Part of a small language model's weights.
Architecture: biases, normalized queries and keys.
Each number is 128 + 24 x the weight over its row's rms, rounded and kept within 0 to 255. Layers, rows and columns count from 0. Numbers have three digits each. The size before them is the row's rms in percent of the matrix's.

# gate: layer 9 MLP gate, 192x64, rms 0.452, rows 63-93, columns 0-63
# up: layer 9 MLP up, 192x64, rms 0.486, rows 63-93, columns 0-63
# down: layer 9 MLP down (transposed), 192x64, rms 0.255, rows 63-93, columns 0-63
gate63 113:133094087096138204119114124160149114123150127133131166144119138167096139110107131118153150117159102129144120106103106153119128146138158131141078128103122162135084153152077124123113110105158120
up63 101:157152151141148116152150141126123148092127100134147112094100134131173087150104087161134121142103071087109125102145126131127124151129057142146091113167109136126153129134107162103130145128147124
down63 102:111142117137125111078140131133129132182190161071131123124122100112125157090113162142108115141111127116142131141122139114106131126135080099145151126149122165098180135130166103095156129151124100
gate64 099:151120081154117110171146128095123091124114135126083141108124162091138125104152129134137125090108087102125137127149096134124127095154123114115136131146142178097176190122141110153137116087124147
up64 101:138105090139134158165146078135136122132133143073129143148154111115158112153093149091184077129136156135158159149113120095147096152124142182086141100141125122132131140128134122117116106132116140
down64 102:084133122096131117124125137151093104123130114101103159096164189116152125147128146118148090166157176137118159146125106110137101160099138140158138094162141141105092104097160101134121134154134119
gate65 087:119102103145149115132148093066150155166080125111126113179168139128140118124135113177132138135139107129120138150143107098118148091108107129135137150138105174153089129071139144103147127139115146
up65 092:174130138113149097113096143146114144113174149139162131110072151147123141096132136081142130140112129145147134091126101155107074160100156089147098133104153121138140126132142163137141087096118142
down65 094:135192130172110157108139136101123089152119147128092136128144150119100111092130131096043100114090156128146132147122150118089109133148165148140145147134134144149134148150135118115122138147102111
gate66 087:155083121115070102129137095137117087111120133126128137160147118127132126161157108144092147100117127115145119111141137175170128115148088150130149136140129118102179111126116123079169111155081116
up66 101:102114167139120092155114133168126105085135126075122121137098148125122138153126093094110126153139119124140130127168119151109131122155089120136113176145158135109104106124133147101121126162145048
down66 093:153122149132099104115121125125130137167129148103151125121134137159108144117141140165142107147129131126162100143072078152084117156072170139099109130103110106179075122125143134147114153119123154
gate67 109:106155080113129128148139102159099128147074145090108121136167143145129114140120112175100119104120124127148114132136138181106108136142099145104123166172108146156144103154143161134119157093087120
up67 105:119156069187140149127127113147160110134110131105167133109152154136128154094142119150149147139100135108096117109092140135162129113065145107120156131140126169165130153148115128101110149163107119
down67 097:147149159123094122152129162107118115140151109143152121094119133103083138099140207135097130155160113173131144149157137137113137111121106102098123086143083130129106123126152123144137160100154098
gate68 100:163152155153065164154150148120138111120087152111116115143115118100113150097157178116174144142130109134131157145117091125130151106138159155140170148085139138167132109100138133109139115118113105
up68 100:132129089136132089117103128134148138147131143103132094155138135118121153125100075179123112108133115128168121165130155109149128108136111098129143156137158115134103083177141117199164121126118159
down68 102:130110122162124123105120183136099114077145148138112178104141154147099120087151167133126147125119121096130122145131079084121175168141141116129139102129129086122138136140155105163135092148131108
gate69 128:115149130107145152127125104129102157114117167111166136116128140148130108142107132123092156104133138134159098080115103148087106165148104096130100173141045106134153163124140131111120132113157117
up69 121:118126124154085147182118153170153109114119099115143093099134101116145111117125084144109108138122121161141104126162133142201152113148127114103129099160133169112103115144156088127144133100112117
down69 121:128129108115150151140131119066101145118145145104141155123113189128140094127159109134125149131170151130126136100120115159070145141134110134132126139151071073157128134116163147145082143117121126
gate70 112:098160093144125135155128102132148113134127139105133136137123178100149136088113072155157146141151141149105145123150139110145127096098167117098117119172165131162105113145173134130132113116098073
up70 099:108098103132116167144118171147164144134116115143116138105163123099122125094151101178150141130150137137114124140145107172122157101142133080110129135059126114166085090154144121137111148147116119
down70 095:112183140143110091127135139128110123153107149168128099110174065118130126173131159082105116098129109110137140175134092115129129141148142107078124128123145171100119120127125156136115148158127115
gate71 098:132163133105101154102156117138084115144161121138145160129158143113091131156130106103143161109121111154109107127154108073119075117096182127085157142132145119146135155140119120117106148172110137
up71 093:139155117111134105122147064117127122129112097121162129087160142132119099135078169121131144086158164109162131110112123145120079111145147085106123157116102123113133181121123110138139155158111131
down71 099:136131123141105157100127121112096107184136165149124097088115127130136104134136125118128140143136150120107152150121145141106119068154156119149154133178156162077117115159125083113138094133090159
gate72 109:153143155082129111103150126088118156131120140164144147105145119147112145139100139109110124145145109120154127131093115128122110175117105066154093157138096114136157170102178093125134135155113090
up72 097:152150160127130148145122148133145169155107077109164092140101116151107083121104153124125139112135102147116084147156143102141142126170079151127110117131082129085094158105140159135115120154123129
down72 110:122127150109122130118156149121096136135134132153148137142127131130147120122173118102133124113125107141152139113116091105122146121139132127025092162093113100168134146138104204133125123135131104
gate73 106:106100107097135111134095155130150151152104092144107163161179135079085123110125123117126175157135152112171155119108140108136097124137114110120092120133171155118111105153143141086149142126107140
up73 096:130116083111138147131133167123140126153126103110117189154154105115108115118192124111140168173099133169126116167104141123127105122102145147093116110116113108115118108131133115122173109115073137
down73 109:146152161150101120139130096106088118125155139131145101077093116176170141117136111126147080089149113143108121128148120132130150133115138142151159150106072101162139134135104123177094116141146109
gate74 095:154115150137118112119068114092147117128131119155119139128126131091139107139104115142132130098062166129131086070128146120125148151102123114126124167123114153152114141182120137123106118187145154
up74 107:118136133128049117150100136132163125143182123155121116111121118112142110173113079141183132133117118123120081156150155132123148120104155150146113159137128099108115113142106098136162104145145146
down74 106:140104143124136118131141163156166125108156158161115126115056151174152073135127137126163070159147092114118172130143098121141126129105095136127102155124135134097107117125119123143113109129136101
gate75 111:156118112157114144152119154127214113126131124067150123151188119129125118094127082123127130119131135148118126116118118114112124099125144130136145128181110157085144110106136111113114146115178117
up75 116:137102142083113138097097098105136120143158105122186109145126139111140157140127135119144164100157145078068119126141160126140112143126107122104143166133128106076106149110123161116122123128174152
down75 118:160098150129141121119107113108136114100132126147124101113155184113138136125112116159104114127119141105141133136174206131106176138103100134179119122111097122095111115121162105175119120100113125
gate76 095:132178138099098117106170144147094166124073126131128163130150121141089161116126172162160099115094152148123119158100116132104142133139110131093104125121102153097133108120131103161097134117095143
up76 089:134112078129140144105095163133092151090123091133118152119119101141082114167130136101120140085135133161106094138104147139122147116105135123116124158145132133136136130187144171174113137176100117
down76 094:080118155121117095151095100077130119171179098148101135090128188161140158136136122108100104122138133152105148125150097129143160126114129130124157119126110155127125129128117108138128100170091151
gate77 097:099140154139119158143123135146141140119142181106150128135115166097110118085127153122124115086090112128115142161098066143127154135161133126127138163173139127103170134094134110147126151073149125
up77 109:143185173103096118136154101113099103162162106147163101134161150116151115122086112102117118106147126135148158139131129124126133103113127149115124137142107080098176146117085139096116131137155167
down77 107:117108127087112142116145131111178149140182147148149115142083150101088112088138130161131105100130136109109109113155104113137126131146098137145154137164155161190101137092139101122129138104127100
gate78 087:155123165143132133125153111117160140122171134153118144106155092161125103137149125126100145078164131120144089069110122134098083151167130165131101175122129122095119161152120129111126106113155124
up78 080:121164134127117114109139113168141110159146123126100139100109128115143157112157100114152103156115100090131156135117124097159120055139159115156124113120146130075136117117130091073148170151130139
down78 096:135147152118144107140108108109154111123162107089183103146155101135137171107182102075171144090143140140115098102115147153141143141112140086128111118146116125090131134152147149133135112123089124
gate79 113:157132098126083129117133112140140173084163106159140133108134144112089127178147145118130109131126128155117071132117092106127121156107136115154144112128104132111146179127093136126094158176093129
up79 100:125100130141119127132151163097126137137146157115112152158137116066139201096114122099149148140090160173149149116146122106127130153122148159121135158091158114168123125108160124152137136150095113
down79 098:153155172145103126112140124153162124145138137118155138114166101124142104157063098126153133106173117152120116136096147123162155128089106118148135148093134158067127121119108092111117131103135100
gate80 094:111138126151132146169154120089096150093146116109115147103159150195083136094112100117120158130108124102134111112130104106097091107094089137150156127165106144116164130113129146161120134101121130
up80 103:118121092128125125154128111133128142086151149113130126111121117096141136136152100137148125124073147145123105133089168195140164162167148122134141141174105115121133123120140060158146149091139123
down80 088:126157120142196126143114127124088136146112130158171146145111119065129125144152100120115146156124124104112129118127121171099155096147131143146095086137142111128072137083117156101129134160125129
gate81 096:158128123135130131146082082132083166123136121119120150121112169122073140103138136153158132118116150114125144093076113106135153091155110174130101151138134137119144162098130156119135167165115104
up81 088:146149141142118082124116119137089137149104128102155134144105129127115136104123142107182131115126106128134142123108149085104144126143090166128188069111137150141125103120152192174139120119141113
down81 083:095110134121127170075172160130133096111129148166129159129096120137161111101131141124159156140148119148157122114092088120117097115117123130165130153152122123168102154149112077147099125086129132
gate82 107:092134100110112119105114113092134137077158126120149134150145111107121171095126106128108194104120128114127163152131116124139112137103126115098138197123135192124132148154145152106156150145127130
up82 113:137124169099160128138142158118118140125114134139111128147154126119141098093182152129132091115139143148159099176134139141123150124182099100139086105137082139139125141138149093147114143117074085
down82 107:099088121176103118135095153113121129166103140109107183160139110155185157123147105102126098174115116111105104124132173114130074115139096128146144135106135131130105153139127155159126127131125120
gate83 107:140093106135150131126120120084170146172125093176107146141105163102129155145104159123076132091117131122123124132157133196121085135114130103134155129126161163141129100116112112131154151112133119
up83 121:132105149156134133085126112105142139161074134094133149172114111141156151076183133127072133113110078117125128128128126103168133125114168116106146117112133141137083116142123132113147147129153158
down83 121:144158137111148147122110114131165181121124104111091173097097151088141120151110162152104131137134131144099119142151124169144127106132125128083142138124114127152114119085084179115150159086136104
gate84 091:104108164123129145162117121179145080146105112166137156133123093148124139155111164146117127116119131125117109135168146085135107085160106149073138154123120140100136147168156148115111116105169133
up84 093:133118113124123101164063130140116130134154147145131141124182130112117167145132105122141097105096151155159149107143110141091150133127097150105150151161149198114147116124151161155125143091124114
down84 083:152089097124156148108135142128166155161094122171150077114080136145161088141134131112135157122112092123093141131149074152137149138141148134095100138132116124163122155109092136100124138122139152
gate85 102:122156062151079107186111105147116140102114177098127122137129145141148132104116100121124133120137136173099107149128127114109134129108128177105085136109134138149109134135103109143119132079167113
up85 106:134131119140110122138104137130093133130102162170143148110107114120148146148125159135132146097150164132091069170126124109065116113088137132113119116085174122154126103104101121166157117160138129
down85 107:136073103124096130165143121140133078134106153136129143119104127169117156140105120133135131136106129119155108150133079119139162130141142165044120145119150119129111127168127144155178121131099116
gate86 092:118082081181132153167136130118166137147087134118155143092131117152112117167133125190123143132132126157116094135150094099119171152145107130112118116151132104122156101102103148118098132152137137
up86 097:144132180111088153093166111137123133096132134184115091136145107124101140106120107081140100151168136088161153101140118160120140155134132107169113144151137103103138137144114113099148094131127148
down86 086:120150148124148168145119154127104116110130105105134165126161133094184101130108113110097101141107145136096124116109131126140113112157122121244119111143123125114107124132126102121124154146127126
gate87 104:091110170142137127119119153121090123091093138152138136130108090181156154136174164132108122128123164123118101123112112164080133139109097134149119180075123133135147131102111100138155138121144132
up87 087:137145157155162133110138117152100100102130135114176095118173111174138195160137137121097161121137142110079139112074124150131116165127126130097101138110125138101130134103094145110130128114148121
down87 089:132123081115097122179152101121141119212119143133112129118104125058112106144144103136126133141169121116175136136130101106147134094125159128128149118138138112171113105141136134111095137119117147
gate88 111:094104158118138127118109124123151115118122142120138145111159118117120162124099119141103158116115157133131145068111110153134140147159073087134092161141130169146106155140099136163080163125175114
up88 091:148138153110169134136110156148186114107091120130120098155156114094139184138114167147127116126135137124121113103094129122143081121121143110120121134102140163147123160116087133159074144085117149
down88 099:174115150154129156152091100131103129139155071130122098159105132148077123147157116128110166124109109145098106132115091154127184116140143133159111113136151094135118135147122166126124145125079138
gate89 111:098144197183095118137080130099143126136116117117118141135135160091137117118138153093142087114137113138140108116165157100136132110109101102139143126165131144191120107143130119160154159139139131
up89 115:104111134138140093105167104143141099172095143122147152125131138152128121123126078115103118116151165164137112087130131138137134114099093149169128156133126082175088118134130128154117119150181090
down89 117:147104105102147140143114142122072124075138129097104141149105180150179093105113154136115161164171142143112122109174143123120106151098156098133134132143139109155098139124159106111111124131115133
gate90 101:142126145116107151073137122111141133131149112123136105134137120102098081165096151133105093139122137114087138083125115108132115126139127111152143126091137143157141187167151146141098125153169187
up90 102:126131132162088164087118141128132133178155121179133147140128138145139091173099115151151139116168135157122131084143148100099151123108085108149143077094109097139133133124141105143107128135097132
down90 100:142150127155132160110122152139165146123108189171136138086080131154102107102160115128153109112145140145137125082144124144141114099135064132136122125132124121098121117111125088160121106110180120
gate91 099:126099172120118155123121149114133168145127112114149120127150164110101131140140136120125172100132166157167115124120083114114160148138145089158174119086129114078136093145094097092128139119100149
up91 105:094112144173133100113105101131126156116134129138139145096153124130105176141113175110125123148119127168091104155151122140116143180127139137150127137057150151132127131188103093144102128116125122
down91 111:149145138161126147078142133146120176110089122104145165140122122085071139164132130100122105140138147160119147117133103097114126085129101149096128142135126154145122162141130072172132155106128136
gate92 105:157147125131148140128098151098122135150121093135116104144120139154148066142133166106142103106110128126136112104120118069108111169135110147145161120104135127121156135097128170145114155159195160
up92 086:150153132120105133108092147135096121155132116073131129138108169103159113159197156125135132131141145173123130128142143111157113119118117138053136126109124120134126109081140160124133152109168141
down92 086:097126114144151134147148100164113144107116146160149109139110100136113123117127070166131145151107146111151151117094149146157146084135120143149126149144115103143095122168149064127120165095091104
gate93 105:121180130131120133095116116091122135119161153162133149129124134139086099136079153114170173123134118145141127129171071081085127136121153123154114130088135140098125169095125123119117117147143126
up93 101:118088100114098108176107165155155121127100127074160113080100179122129117134143149137094094156119107115135135111081162158134127136164130143111099134139139125117132129137134129126182133138133157
down93 104:143154176171143128129126138140098114134126154158132172146109086043109098122119143126155136131145151112113116154155138101097130145119156074122134133158150140133118126099135137127106083122109110